python train.py --n_kv_head=3 --activation="quick_gelu" --norm_eps=1e-05 --seq_len=512
Each number is 200 + 30 x the weight over its row's rms, rounded and kept within 0 to 999. Layers, rows and columns count from 0. The size before them is the row's rms in percent of the matrix's.

# down: layer 7 MLP down (transposed), 768x192, rms 0.257, rows 181-216, columns 96-191
# up: layer 7 MLP up, 768x192, rms 0.0839, rows 182-217, columns 96-191
down181,105,223,211,182,231,193,231,253,230,180,222,216,184,206,233,211,229,218,195,225,246,212,268,198,229,191,198,226,148,197,178,211,184,233,186,153,165,241,187,192,156,215,149,204,193,193,165,239,164,205,196,138,225,214,189,215,178,259,222,198,209,222,202,164,244,202,181,248,217,241,208,165,255,168,216,190,247,225,183,194,194,221,210,160,210,210,179,166,274,155,173,224,171,172,224,276,175
up182,091,195,219,259,169,231,172,228,178,252,191,185,220,237,222,224,198,186,151,233,194,240,161,221,189,170,230,205,178,189,166,220,150,158,212,208,179,203,155,219,168,207,204,152,258,196,162,190,157,215,229,183,168,205,175,224,121,187,229,256,176,210,244,246,189,178,254,146,224,235,165,172,189,162,214,167,178,239,219,176,176,229,149,175,195,236,217,248,152,160,181,180,170,217,197,187,245
down182,095,207,164,134,207,189,208,152,219,157,197,189,204,178,179,213,231,184,208,151,141,180,213,170,179,199,199,204,263,145,224,257,261,215,186,207,213,217,229,199,276,194,222,224,162,208,188,205,169,224,158,180,224,179,164,177,243,150,214,220,207,208,196,212,242,206,187,215,183,225,215,198,282,211,170,259,233,185,137,168,202,181,211,240,206,209,161,180,227,194,231,189,180,215,189,218,176
up183,103,211,205,190,233,220,241,205,214,198,265,192,205,252,215,190,222,190,201,200,196,175,217,213,144,202,169,196,193,261,206,219,184,208,165,205,154,215,210,203,215,210,190,174,206,208,203,190,236,218,151,181,169,155,160,193,204,284,218,201,240,147,180,174,190,192,160,234,171,192,198,175,165,194,226,206,208,222,254,295,220,211,179,183,222,236,199,229,196,165,168,231,181,216,292,186,231
down183,104,191,184,253,232,172,164,188,216,232,159,200,205,195,212,250,222,194,188,174,180,225,142,221,239,210,241,193,218,180,192,207,210,184,258,234,250,200,219,210,166,196,190,168,170,211,215,205,215,186,117,251,186,250,215,157,155,168,186,236,174,235,157,226,232,245,254,231,181,158,196,202,246,188,240,168,190,192,210,179,218,192,153,213,212,203,173,173,227,223,232,213,147,182,220,134,221
up184,105,168,184,226,229,213,234,131,197,204,185,235,233,212,230,166,159,254,144,201,233,240,164,166,248,177,246,196,162,180,225,162,213,209,173,222,173,196,191,154,218,164,241,221,197,190,205,210,220,194,246,205,217,211,191,205,192,234,198,187,193,233,186,178,200,228,226,163,172,255,165,232,198,181,198,201,239,196,235,226,206,276,213,167,139,206,195,226,140,244,182,180,211,179,198,140,174
down184,102,177,144,253,122,228,184,200,161,213,222,199,209,188,168,228,193,210,213,209,216,193,218,224,208,206,213,189,196,239,216,253,229,171,220,239,205,200,201,238,239,208,238,240,169,200,197,225,206,286,219,214,165,183,184,206,168,176,127,229,165,135,124,192,126,216,201,201,182,207,206,170,225,213,196,209,169,211,206,236,210,178,156,253,225,196,148,214,232,174,223,182,211,223,177,233,221
up185,092,229,143,186,209,187,207,178,214,203,235,164,167,184,285,234,256,168,187,203,172,133,182,229,213,230,190,180,160,220,293,199,173,239,183,157,222,182,215,228,177,224,198,168,210,191,225,230,162,233,197,203,228,164,165,181,155,224,220,221,166,162,157,246,268,221,176,179,157,221,220,209,188,180,170,249,199,225,178,177,218,195,168,147,107,176,235,200,170,246,184,222,164,227,155,180,207
down185,091,164,215,159,168,159,168,206,219,178,240,224,224,211,127,194,158,180,186,173,212,232,210,215,184,137,182,197,222,222,190,198,231,204,236,228,245,207,228,215,171,176,169,127,201,237,212,177,193,184,217,265,171,192,205,217,251,172,227,228,245,265,197,164,179,179,155,209,176,182,220,246,224,154,253,206,200,174,190,213,221,209,135,205,223,176,174,204,207,217,215,209,253,198,179,231,135
up186,100,229,191,197,220,191,247,213,214,193,249,231,220,196,226,167,274,175,206,177,225,240,195,205,186,230,168,194,192,224,188,240,172,185,186,155,171,180,196,203,186,142,236,205,244,170,219,238,237,189,201,203,182,209,193,215,243,223,252,175,213,162,226,238,209,215,225,147,215,160,185,166,131,237,188,195,209,186,185,277,209,231,178,179,146,178,202,218,166,200,216,232,184,152,163,162,202
down186,112,221,178,216,205,166,189,212,231,217,187,198,186,178,176,262,164,232,238,225,204,215,200,182,201,208,193,206,208,214,165,162,221,226,170,205,198,253,280,208,211,198,201,161,229,248,142,198,175,173,172,204,203,203,200,207,207,163,168,188,230,246,215,150,215,216,106,233,170,175,193,200,191,224,230,181,216,226,178,183,203,244,163,206,187,194,164,220,173,168,227,245,233,162,268,182,214
up187,099,148,191,206,212,198,172,185,192,232,212,215,193,238,179,222,234,184,161,255,215,226,174,219,214,146,229,187,238,163,209,233,169,159,176,235,240,203,194,235,202,210,192,171,280,207,236,187,236,198,215,227,136,171,194,233,183,230,193,228,215,218,223,180,142,189,191,186,185,207,206,212,212,226,183,182,203,252,221,154,232,181,199,175,156,222,187,173,197,193,203,214,178,185,239,237,159
down187,093,218,148,190,207,270,274,202,177,161,188,180,244,162,177,233,185,205,259,202,169,148,170,239,154,216,141,180,152,223,220,144,200,217,198,185,212,173,215,160,226,186,232,217,148,192,189,171,203,197,250,177,207,231,190,175,222,228,210,200,263,163,204,183,242,201,219,182,230,193,222,175,200,160,190,192,214,215,236,207,146,246,199,206,181,231,238,253,181,213,197,172,251,204,160,175,201
up188,098,193,193,261,186,195,191,190,183,261,208,199,235,167,234,224,246,230,204,184,209,269,195,244,153,182,159,244,219,168,195,192,185,186,170,180,231,187,187,276,200,216,152,172,199,201,219,233,185,190,175,183,235,180,204,171,190,180,226,189,203,230,198,192,205,220,188,219,200,172,165,204,247,166,196,182,190,225,207,207,160,196,193,155,214,160,149,135,237,264,140,190,188,181,193,162,222
down188,097,195,199,221,228,217,200,211,216,155,201,269,207,226,189,182,181,180,184,184,199,189,220,223,229,268,177,187,110,238,225,208,186,176,230,210,222,208,185,145,239,266,238,227,196,229,164,202,179,184,157,247,166,153,171,197,169,204,199,208,224,147,196,234,246,187,221,205,237,229,210,154,154,254,167,213,200,207,180,182,244,201,238,223,227,198,180,216,222,181,244,188,207,199,192,199,148
up189,113,159,170,209,250,174,183,184,167,162,194,218,159,229,166,197,217,215,216,225,166,205,178,238,232,214,261,243,217,206,162,216,203,241,237,254,199,180,215,259,211,191,229,193,173,231,227,237,180,202,190,166,196,209,183,168,207,164,196,206,171,182,229,192,242,191,196,192,231,189,138,197,183,185,248,153,153,196,171,248,176,211,209,208,222,188,156,195,214,204,174,210,221,198,204,224,207
down189,114,187,216,217,242,167,190,175,244,249,229,182,197,203,173,209,192,239,183,211,256,198,167,211,214,172,176,189,195,202,191,181,223,184,210,204,149,216,197,189,177,210,231,176,187,179,166,187,202,200,240,229,163,186,192,181,262,140,200,211,180,201,225,162,256,199,206,232,194,244,139,178,160,218,185,196,208,197,174,175,210,210,86,207,245,192,220,132,152,175,202,198,216,250,189,219,219
up190,093,182,228,217,189,176,233,196,175,207,199,177,165,171,169,170,189,153,216,226,200,210,129,208,190,198,158,185,231,212,203,189,215,234,164,197,208,216,179,193,192,236,183,185,257,169,236,194,180,180,153,230,190,202,179,247,237,159,196,240,184,175,249,165,209,217,160,216,183,155,167,173,194,235,205,207,174,194,189,184,147,239,212,217,209,128,229,192,185,210,232,250,214,200,269,218,213
down190,095,212,210,220,181,158,214,162,229,223,201,232,191,184,209,186,222,236,181,188,190,223,218,201,166,166,180,181,169,166,155,249,235,192,212,196,188,185,206,204,246,188,181,199,172,181,209,211,237,170,199,180,215,210,245,123,157,242,181,204,230,221,197,220,210,237,251,205,197,249,198,167,194,225,126,212,217,168,161,206,183,139,214,148,201,200,171,207,208,175,163,185,223,182,183,146,210
up191,096,191,187,231,167,243,186,221,222,265,206,233,209,217,218,180,175,233,202,245,172,144,209,189,175,192,191,233,188,210,140,156,173,223,214,176,217,161,232,220,168,187,190,180,225,185,197,219,227,198,177,151,247,197,195,220,227,244,159,161,150,191,204,157,151,224,191,188,186,178,182,221,244,234,179,242,245,167,211,207,215,208,182,168,184,175,218,171,163,208,172,196,235,207,232,235,223
down191,098,208,238,205,157,148,194,208,169,182,196,181,136,199,142,219,247,181,208,126,255,210,219,189,173,180,217,173,214,180,255,209,228,205,172,226,160,224,236,208,233,220,216,228,227,248,179,211,198,221,229,257,215,196,192,163,188,177,222,212,271,192,165,228,212,161,169,158,164,194,225,195,173,143,194,174,159,241,202,226,240,171,216,223,165,218,172,172,197,182,212,198,184,221,211,220,198
up192,099,208,167,222,180,219,172,199,199,146,209,255,154,219,220,243,194,175,218,209,249,291,207,235,200,199,217,233,234,172,187,123,189,138,192,213,216,171,252,183,201,215,203,214,192,229,187,156,197,212,199,210,190,199,189,250,214,213,224,176,162,110,226,209,173,191,156,219,239,243,223,227,241,233,126,207,218,200,227,218,213,174,139,189,174,166,210,178,204,190,222,227,212,211,166,217,167
down192,098,206,223,195,230,200,208,193,155,190,121,194,201,196,199,202,235,178,176,179,174,204,225,215,190,193,171,164,235,202,151,187,161,211,221,206,199,217,236,179,197,229,264,229,195,193,179,183,247,166,214,248,195,234,222,225,165,214,224,248,172,229,226,135,146,209,217,178,157,189,214,166,143,130,256,180,206,183,173,168,170,217,119,174,194,174,223,241,205,180,243,178,274,228,212,149,162
up193,096,166,211,195,148,224,192,186,183,141,132,222,282,177,218,154,205,211,219,225,200,192,171,194,219,170,150,223,201,236,208,186,209,216,200,180,244,177,142,196,180,222,210,193,132,195,192,210,180,181,193,173,223,149,159,181,214,259,210,223,243,240,196,225,139,204,224,237,176,204,205,284,248,201,217,229,224,183,184,262,198,212,193,182,199,197,250,145,250,179,229,258,181,182,211,219,209
down193,099,190,229,199,185,189,173,191,207,211,232,197,169,248,218,229,179,179,208,145,216,223,228,202,169,232,148,168,184,189,143,241,230,152,202,248,148,217,217,147,201,199,201,231,199,228,181,182,194,232,219,206,229,222,230,164,179,143,219,205,167,152,225,202,226,218,168,207,242,185,206,173,174,200,199,185,144,206,195,140,198,187,216,202,208,144,161,209,223,201,219,204,152,180,209,229,180
up194,093,226,211,202,251,169,227,196,145,196,228,168,193,219,213,241,184,217,223,260,236,199,227,184,179,198,169,165,188,239,181,198,222,204,183,195,199,221,191,235,269,215,246,160,197,221,229,169,220,127,160,193,207,174,219,253,231,202,120,222,196,149,218,200,173,193,206,156,229,246,232,190,192,232,176,227,200,220,226,166,163,208,188,211,186,237,166,223,191,188,188,194,207,163,200,226,176
down194,104,225,227,189,213,142,194,221,187,211,203,199,201,171,179,181,173,223,222,192,210,212,225,194,245,165,200,184,136,120,211,162,209,211,176,180,260,178,200,184,217,228,162,129,231,220,196,239,237,216,196,221,184,236,195,214,170,216,210,209,192,205,192,191,174,208,237,217,170,203,188,231,190,211,274,212,221,237,196,198,197,201,183,207,201,216,201,155,222,176,235,226,189,206,217,241,204
up195,084,244,223,203,217,236,162,233,138,245,166,144,226,225,197,204,238,141,246,268,221,227,204,165,185,224,224,198,199,230,209,208,191,196,241,254,209,150,204,187,185,182,179,160,220,180,187,218,204,171,246,218,232,189,161,203,206,187,218,211,205,214,243,222,162,168,240,190,251,177,235,212,199,196,181,213,252,232,232,185,163,194,212,188,209,174,228,140,193,199,210,253,194,195,146,184,161
down195,091,200,157,208,234,149,141,227,198,181,190,202,178,220,205,245,195,178,199,178,160,180,198,185,202,237,218,196,172,140,220,139,253,257,259,203,235,245,193,214,247,196,228,241,202,225,269,181,144,223,176,229,214,182,212,196,136,200,191,248,239,224,235,178,224,266,178,156,202,162,179,229,180,206,229,204,278,175,222,178,218,170,214,173,203,215,157,252,214,205,255,178,193,195,198,176,190
up196,096,231,190,243,201,188,205,204,202,261,234,167,182,242,213,209,236,113,198,196,180,189,221,168,208,213,181,224,183,224,165,215,208,251,152,217,202,228,165,209,183,187,261,140,213,224,221,203,215,167,224,188,196,254,185,211,253,220,179,212,196,155,200,152,236,208,241,177,210,172,278,199,194,235,205,200,176,226,194,196,187,168,145,192,244,182,221,207,170,178,229,229,160,119,181,174,203
down196,093,225,231,176,151,171,177,209,225,205,192,238,184,203,193,251,153,217,245,260,176,192,202,192,229,194,234,205,196,133,189,217,246,231,212,251,180,228,192,257,201,236,163,192,231,194,217,258,154,178,186,241,141,218,226,155,183,154,183,144,182,212,209,235,196,208,182,211,216,196,220,224,168,255,205,195,187,172,195,239,193,220,206,217,214,175,151,184,181,241,216,254,221,159,243,187,211
up197,089,159,198,177,166,249,154,178,160,251,210,234,225,235,188,222,210,191,153,225,224,251,183,208,219,213,209,163,149,156,235,205,136,211,138,172,249,199,207,187,171,146,236,213,248,194,183,209,152,194,183,131,193,203,149,226,220,208,208,238,240,220,189,184,138,147,195,215,237,180,159,154,209,186,235,152,195,214,208,207,211,174,193,159,270,171,234,222,176,230,209,205,220,183,186,186,187
down197,089,220,215,208,155,154,223,185,243,191,212,158,186,218,232,190,223,227,181,226,171,185,190,156,213,199,212,194,169,200,199,218,220,186,144,236,147,203,198,228,223,186,224,222,196,190,167,256,123,272,181,199,223,225,149,175,213,170,146,168,205,207,192,205,141,236,190,219,191,205,185,226,202,171,184,237,233,159,187,155,184,215,161,215,168,210,172,207,193,211,174,258,183,264,194,218,239
up198,110,241,206,134,169,188,202,208,135,214,149,167,227,181,209,154,205,190,232,194,193,191,234,192,228,155,197,223,186,157,159,199,199,174,171,142,197,174,237,197,210,193,207,259,162,230,239,189,164,181,208,217,204,206,228,165,168,207,214,206,174,162,244,226,191,229,232,180,201,230,253,177,167,182,195,151,204,177,153,158,193,237,236,129,214,214,221,219,204,201,205,197,237,190,238,158,201
down198,120,191,209,255,206,211,265,158,177,187,194,260,211,226,175,202,189,209,233,157,222,212,224,155,197,208,185,196,199,224,138,187,248,185,196,200,120,217,171,174,220,160,199,210,168,243,245,164,227,222,164,206,202,198,174,210,235,171,182,215,228,221,153,249,204,200,239,184,183,206,215,260,153,185,207,247,205,183,192,183,208,223,223,173,202,229,176,155,237,176,276,191,230,248,237,200,208
up199,093,221,174,168,209,158,208,218,176,239,205,173,183,226,208,158,154,166,238,213,190,233,206,196,227,258,297,215,196,191,200,199,187,187,227,151,203,239,218,205,232,159,178,220,219,184,202,254,134,191,214,236,179,204,162,194,134,214,222,198,174,201,170,191,141,152,181,206,197,176,194,221,149,195,180,214,143,196,213,167,195,253,228,239,158,213,216,245,177,245,235,210,166,183,212,225,157
down199,104,210,209,191,178,212,210,212,221,164,194,184,201,155,239,259,218,233,178,210,230,160,157,218,183,190,161,272,151,224,179,207,198,197,187,204,230,195,224,193,162,221,202,232,171,201,218,198,243,180,182,141,187,159,206,151,161,210,222,217,220,261,219,176,113,244,222,217,199,204,185,238,199,222,181,243,237,192,164,232,173,136,213,217,265,205,169,163,171,140,182,211,184,204,228,228,211
up200,100,183,169,219,171,197,197,239,195,243,186,230,246,228,206,213,177,183,239,137,211,170,215,237,237,119,181,226,194,250,219,166,247,137,230,213,194,186,170,201,223,205,198,209,206,140,239,251,174,192,234,186,199,217,218,219,149,195,172,263,196,154,205,170,244,190,210,224,208,193,186,161,164,213,197,268,204,160,191,149,149,189,202,221,219,171,206,218,219,227,194,237,231,246,178,212,244
down200,097,220,208,159,203,180,200,160,202,170,226,197,177,232,212,226,180,181,190,238,236,252,200,252,202,203,189,197,192,220,217,135,230,198,151,221,208,219,203,192,190,241,151,202,104,255,151,160,181,214,220,205,238,176,247,161,232,191,213,166,165,224,228,245,159,250,248,151,254,268,195,160,199,173,211,180,178,205,226,171,212,203,172,186,202,228,229,185,200,135,192,192,150,163,235,185,200
up201,126,170,197,178,230,191,206,206,182,205,233,162,213,216,153,190,185,180,221,170,218,233,219,179,138,203,223,225,166,223,219,122,199,168,189,216,206,153,196,180,203,226,143,149,233,152,240,185,232,128,207,176,266,191,219,199,236,219,197,140,223,232,167,195,209,185,164,177,206,247,202,178,182,256,160,222,216,191,156,254,132,163,257,216,189,137,180,271,264,160,204,140,178,223,163,211,219
down201,115,196,229,213,221,203,202,167,174,248,180,216,204,237,172,163,138,245,206,219,176,205,277,179,209,212,200,239,167,174,174,154,153,199,223,248,216,207,189,143,183,192,208,177,213,228,188,194,192,205,155,167,230,214,173,185,185,199,239,180,207,193,148,217,206,157,227,192,196,183,236,181,186,157,170,206,191,221,205,231,192,183,202,253,243,143,112,209,210,180,135,173,214,218,188,220,171
up202,104,123,169,161,200,176,232,206,174,247,158,158,182,237,192,162,192,230,214,268,253,202,205,174,196,211,213,193,216,244,216,214,188,238,202,208,217,188,160,231,203,248,236,164,185,226,182,150,186,184,127,210,193,149,186,156,199,215,221,145,201,155,138,197,210,215,187,196,175,241,172,156,190,182,259,195,210,195,200,201,166,230,242,212,235,219,153,262,225,195,195,189,224,219,194,179,177
down202,117,239,217,162,150,215,167,213,270,192,218,177,171,174,202,249,159,234,200,217,181,239,205,222,225,216,236,165,217,191,177,172,180,163,183,202,243,220,245,207,209,235,255,168,159,251,207,209,236,177,236,188,233,235,200,232,175,238,214,170,212,154,190,204,219,192,180,211,213,245,220,253,224,258,199,219,163,247,222,199,157,152,210,203,226,186,195,183,191,240,236,225,173,244,166,210,210
up203,092,278,215,239,192,184,231,234,229,235,238,210,222,189,133,263,210,176,199,114,226,249,164,230,190,195,210,175,199,171,202,255,174,156,222,229,171,198,148,218,227,177,149,176,204,214,171,254,180,215,178,193,194,227,170,228,154,197,214,198,224,197,177,171,185,155,188,213,191,213,206,206,214,181,236,211,133,208,217,181,193,251,222,214,215,227,191,170,192,174,193,233,181,193,214,161,183
down203,098,170,235,169,211,203,205,208,239,135,239,212,194,180,182,192,191,178,162,165,224,179,248,130,220,210,184,175,245,219,161,179,202,199,251,219,293,146,204,179,222,157,233,220,169,219,218,200,202,188,196,158,246,227,209,214,184,212,198,232,174,170,175,226,221,236,195,229,203,174,198,192,170,198,164,226,270,175,193,162,167,220,237,227,219,189,219,214,200,219,212,202,259,218,184,249,182
up204,090,241,182,205,174,199,185,206,208,260,215,207,157,245,245,188,214,191,237,206,195,209,190,160,166,167,191,199,194,213,182,209,252,178,221,210,151,198,199,187,181,232,173,189,203,213,194,160,272,168,202,219,164,194,130,175,148,225,207,226,178,194,178,210,252,214,262,250,233,197,203,193,259,183,186,216,190,187,178,233,185,247,168,208,213,164,218,269,208,182,181,182,240,193,177,203,164
down204,081,148,152,205,204,196,230,241,188,179,224,213,190,174,202,176,243,224,259,164,228,194,210,243,226,215,226,193,168,185,203,238,263,195,223,176,216,265,203,168,193,166,202,213,197,197,206,234,162,179,146,231,163,241,244,243,203,171,105,165,165,194,181,223,198,248,221,187,182,173,167,217,239,191,242,203,214,231,214,186,204,188,248,148,190,211,188,172,255,197,177,211,148,164,188,258,189
up205,104,192,216,231,211,228,238,172,120,269,184,242,220,208,250,148,164,236,251,172,221,231,226,253,197,229,200,199,171,165,203,190,162,178,225,234,195,157,253,178,227,174,239,166,169,222,196,217,188,182,166,214,266,194,165,198,220,189,216,217,220,188,190,204,242,239,150,241,223,191,148,186,208,204,223,204,199,150,231,190,202,223,141,161,172,199,187,241,154,182,230,194,207,192,226,178,213
down205,119,186,206,181,155,116,198,189,187,173,192,241,187,218,198,189,229,161,134,175,258,169,203,214,207,183,257,206,254,236,237,181,183,255,204,222,185,149,223,193,199,211,160,258,199,189,232,172,202,171,200,199,222,233,247,187,180,220,174,156,170,179,219,220,276,129,181,227,180,190,208,174,205,249,203,242,196,202,199,222,222,194,255,212,237,202,163,239,283,205,194,205,220,178,190,157,192
up206,112,283,181,186,200,212,168,138,151,201,228,196,219,229,234,187,260,214,187,175,204,254,178,196,158,192,234,179,232,218,186,230,211,188,197,209,233,179,205,254,179,226,246,141,163,198,210,176,152,217,198,184,185,193,208,234,223,213,210,197,204,173,239,223,190,207,152,200,192,154,236,238,192,214,144,202,162,135,150,223,195,250,196,166,179,231,165,231,168,167,216,195,182,167,208,172,242
down206,115,198,237,162,241,231,216,167,233,214,147,162,207,195,235,197,200,160,219,213,240,215,217,265,184,210,240,182,265,169,217,195,191,216,221,231,190,172,247,189,235,195,127,217,226,183,161,232,200,134,210,239,239,168,216,210,204,215,187,144,176,226,198,158,184,173,170,190,233,252,222,193,181,186,179,175,174,210,256,177,153,144,149,215,213,116,215,188,239,242,179,213,170,128,180,211,246
up207,101,211,236,200,176,176,259,199,181,239,199,213,232,201,187,195,233,178,214,206,167,231,217,186,244,219,172,182,209,205,219,158,196,197,222,219,234,193,221,185,153,211,227,259,219,219,187,197,184,157,199,222,176,192,194,198,165,205,171,240,195,228,200,216,169,272,231,239,233,187,207,172,186,231,203,210,226,192,229,172,236,236,208,207,185,186,244,201,193,224,212,187,198,197,146,191,217
down207,110,213,172,204,212,257,166,184,173,183,187,199,188,234,180,178,193,202,161,182,181,178,197,232,200,188,267,222,173,216,216,193,201,199,195,181,151,232,186,220,228,188,186,170,204,206,205,207,186,261,218,193,183,197,200,180,245,236,204,199,204,218,221,213,212,115,163,169,201,214,178,235,209,182,223,189,192,195,215,227,176,166,210,190,242,187,156,210,161,184,190,206,174,181,259,184,204
up208,095,202,199,216,242,186,173,182,208,196,192,281,228,205,205,181,204,208,214,213,244,211,240,154,260,182,225,122,166,214,262,220,207,161,235,153,167,241,181,224,173,252,205,148,208,252,153,178,217,162,162,201,182,182,189,245,206,243,173,189,247,168,212,224,213,176,169,190,214,232,163,203,193,210,186,193,189,233,186,197,202,236,226,219,175,210,156,192,163,187,218,200,177,238,109,243,190
down208,113,220,156,168,166,193,250,272,249,181,201,155,177,156,174,192,187,177,194,192,234,132,152,182,194,237,125,201,229,241,201,212,225,210,173,185,223,141,231,193,162,188,196,197,201,176,194,207,190,219,203,226,251,220,201,165,218,173,215,265,194,223,235,205,225,127,205,190,145,162,211,175,145,141,176,192,206,195,181,241,206,173,155,146,235,186,265,218,203,219,208,193,178,161,236,189,255
up209,103,163,163,158,184,203,234,191,170,212,184,219,187,175,260,217,193,178,227,175,220,207,216,286,160,222,218,227,219,200,169,161,168,157,170,150,180,253,198,163,237,204,191,143,188,196,254,224,184,187,190,208,202,200,205,204,134,241,279,170,231,246,204,161,182,193,221,198,175,208,216,214,216,179,176,183,209,208,191,162,176,202,201,192,213,171,204,270,188,191,201,194,151,221,205,198,150
down209,107,199,257,239,190,177,252,265,155,190,251,200,225,209,192,217,213,227,142,256,120,223,242,199,208,166,188,203,132,203,185,212,169,171,238,259,215,193,204,213,176,199,207,187,227,226,164,186,227,203,156,203,178,202,185,190,186,175,217,212,190,193,188,186,154,205,175,174,180,186,198,183,148,225,157,211,201,214,148,230,188,262,223,222,252,215,213,191,211,186,177,208,213,196,263,248,192
up210,098,243,183,250,255,192,157,179,189,194,183,212,245,219,187,182,187,192,232,214,169,164,157,227,190,153,205,219,207,159,221,198,228,245,181,170,171,182,184,224,193,134,200,216,178,239,136,154,213,263,216,233,210,222,234,219,156,210,176,169,201,188,216,189,211,200,199,172,222,241,197,213,213,213,217,250,170,189,255,159,250,191,201,148,198,226,216,188,202,208,202,223,180,201,147,189,220
down210,097,171,213,213,172,235,215,235,222,175,254,207,196,160,213,229,270,164,158,149,228,236,196,168,217,207,203,211,228,173,181,189,170,208,208,206,203,249,172,142,220,184,239,206,243,211,241,254,175,178,219,217,188,246,183,130,186,137,202,198,178,216,261,246,169,215,220,193,212,210,179,208,190,203,217,124,200,219,172,246,226,208,162,174,178,182,234,176,234,217,199,249,191,206,262,237,223
up211,104,173,229,181,200,162,220,149,195,233,177,168,218,183,229,230,207,156,207,199,232,186,217,158,160,181,198,196,176,221,182,177,177,188,168,178,253,192,192,211,221,231,171,183,249,186,193,155,254,185,222,209,197,196,226,245,185,173,166,188,169,183,286,223,216,168,227,154,227,230,220,203,258,148,140,197,192,226,243,174,168,187,225,212,200,206,253,191,127,212,202,190,230,224,168,202,202
down211,101,256,217,155,197,210,219,192,224,180,208,225,209,197,154,183,200,217,204,185,187,176,212,198,203,161,207,173,168,213,267,222,230,200,201,154,245,272,212,190,227,207,198,212,213,187,245,231,194,180,229,226,177,187,208,208,198,228,170,229,196,182,167,184,185,208,197,201,210,231,193,230,184,116,163,222,212,156,141,228,150,205,168,214,189,188,190,209,200,222,142,206,227,236,222,217,183
up212,124,191,199,217,201,201,139,209,191,201,188,157,146,275,204,205,181,196,184,167,177,139,204,213,151,163,231,240,213,170,195,186,202,212,183,198,218,189,164,213,231,240,243,190,239,197,193,216,264,240,205,182,244,199,198,202,209,199,171,221,190,204,214,188,196,200,150,218,255,189,193,120,218,208,153,163,251,209,185,217,214,204,213,210,215,216,186,225,145,222,244,164,212,175,154,230,169
down212,100,205,198,232,177,226,187,170,218,229,183,199,203,205,189,198,188,208,221,207,165,236,238,242,206,203,240,224,216,242,190,228,198,207,184,231,178,253,196,224,195,211,271,229,173,198,187,214,179,195,210,220,208,183,218,192,208,207,266,225,196,188,193,191,175,172,208,206,235,234,216,229,206,281,173,185,258,200,182,246,187,196,187,257,191,203,166,174,117,211,172,192,174,246,214,238,189
up213,098,212,179,183,189,217,232,249,161,184,170,222,210,205,193,203,228,211,146,214,220,240,210,246,201,212,202,207,165,224,182,211,171,207,254,233,191,171,216,176,208,239,209,182,234,205,196,201,185,174,213,172,209,210,165,251,218,223,223,251,229,207,245,135,228,185,223,140,160,192,231,234,216,183,147,193,209,210,186,220,159,207,235,185,216,168,176,194,175,231,217,176,245,223,195,208,230
down213,091,177,182,194,208,221,168,185,233,198,217,242,180,236,162,215,214,184,178,206,129,188,193,173,220,169,178,145,197,198,183,224,231,231,199,221,257,179,190,166,191,188,228,197,205,209,259,190,280,195,156,199,181,184,178,169,203,221,210,245,272,175,200,274,217,192,208,230,171,173,179,232,158,216,198,196,197,189,243,194,237,240,190,186,211,235,221,245,228,293,227,176,231,232,226,221,181
up214,109,240,152,194,155,196,222,197,189,160,195,206,215,199,233,147,200,214,201,198,258,164,224,213,163,212,229,205,176,193,192,212,236,163,187,226,239,282,200,185,226,200,234,198,203,237,240,180,206,226,144,177,251,257,243,146,213,237,218,178,180,235,140,193,220,191,257,249,222,171,220,233,175,202,161,237,224,204,234,182,203,206,212,206,179,226,172,240,180,210,155,206,241,195,181,209,225
down214,102,239,210,213,221,153,147,225,225,199,210,217,229,227,178,170,111,182,181,153,185,212,184,174,179,219,185,221,191,205,172,210,195,153,169,197,201,260,218,176,216,190,205,178,210,158,249,200,222,198,207,227,200,258,217,229,171,198,180,210,213,147,204,151,176,231,222,177,240,188,229,194,226,169,256,135,227,205,189,202,188,181,210,247,199,214,183,176,228,198,173,208,211,122,220,244,206
up215,100,247,206,220,260,177,231,170,196,202,194,186,194,211,149,206,197,155,220,190,150,214,265,181,180,234,220,207,179,204,200,191,206,200,212,139,194,237,146,204,180,198,197,154,215,201,223,205,167,172,111,232,194,212,209,198,168,182,223,173,245,228,208,193,224,213,224,159,285,248,202,178,189,168,187,181,166,219,196,186,200,203,194,203,223,185,196,190,223,271,161,205,189,178,131,206,162
down215,110,185,182,210,144,192,199,256,161,158,206,162,182,142,215,179,166,221,222,200,221,186,219,225,157,207,187,151,214,187,196,208,230,216,198,234,236,188,194,179,215,153,216,177,172,210,174,213,197,150,172,176,209,222,145,245,199,175,181,287,206,189,187,186,281,152,205,182,185,145,237,205,198,208,186,198,161,223,197,224,162,227,246,235,268,218,187,206,229,237,142,220,208,120,156,182,189
up216,100,238,180,202,155,167,225,198,212,201,225,223,196,182,178,210,226,219,201,166,181,280,216,184,166,234,245,198,156,170,276,161,254,274,246,219,169,210,207,194,157,227,233,136,202,182,252,232,198,209,182,213,187,266,239,225,234,178,152,175,168,186,119,206,192,229,210,237,198,198,187,248,209,184,214,206,192,209,221,210,104,193,178,223,173,146,227,202,138,148,202,219,232,216,167,183,218
down216,103,177,196,177,174,167,145,204,204,170,212,228,215,188,190,187,227,155,142,187,179,214,192,195,163,187,201,159,192,245,227,235,130,173,200,117,229,281,208,220,248,232,203,216,209,188,197,229,174,278,237,240,210,241,203,189,178,239,236,246,186,189,184,227,198,188,190,167,203,223,212,197,205,154,202,252,246,242,214,198,235,195,215,160,164,219,197,187,209,186,207,166,228,225,248,189,156
up217,089,225,202,156,200,172,229,175,182,181,203,178,232,203,161,134,187,197,213,200,217,206,246,187,280,236,218,228,200,161,179,213,218,221,168,189,234,184,178,199,129,227,225,169,213,210,188,249,233,194,263,166,278,209,166,173,233,198,154,200,159,181,223,140,193,175,187,207,173,207,194,203,184,262,169,166,212,236,223,202,226,191,217,205,197,233,210,162,208,170,217,183,207,206,244,192,160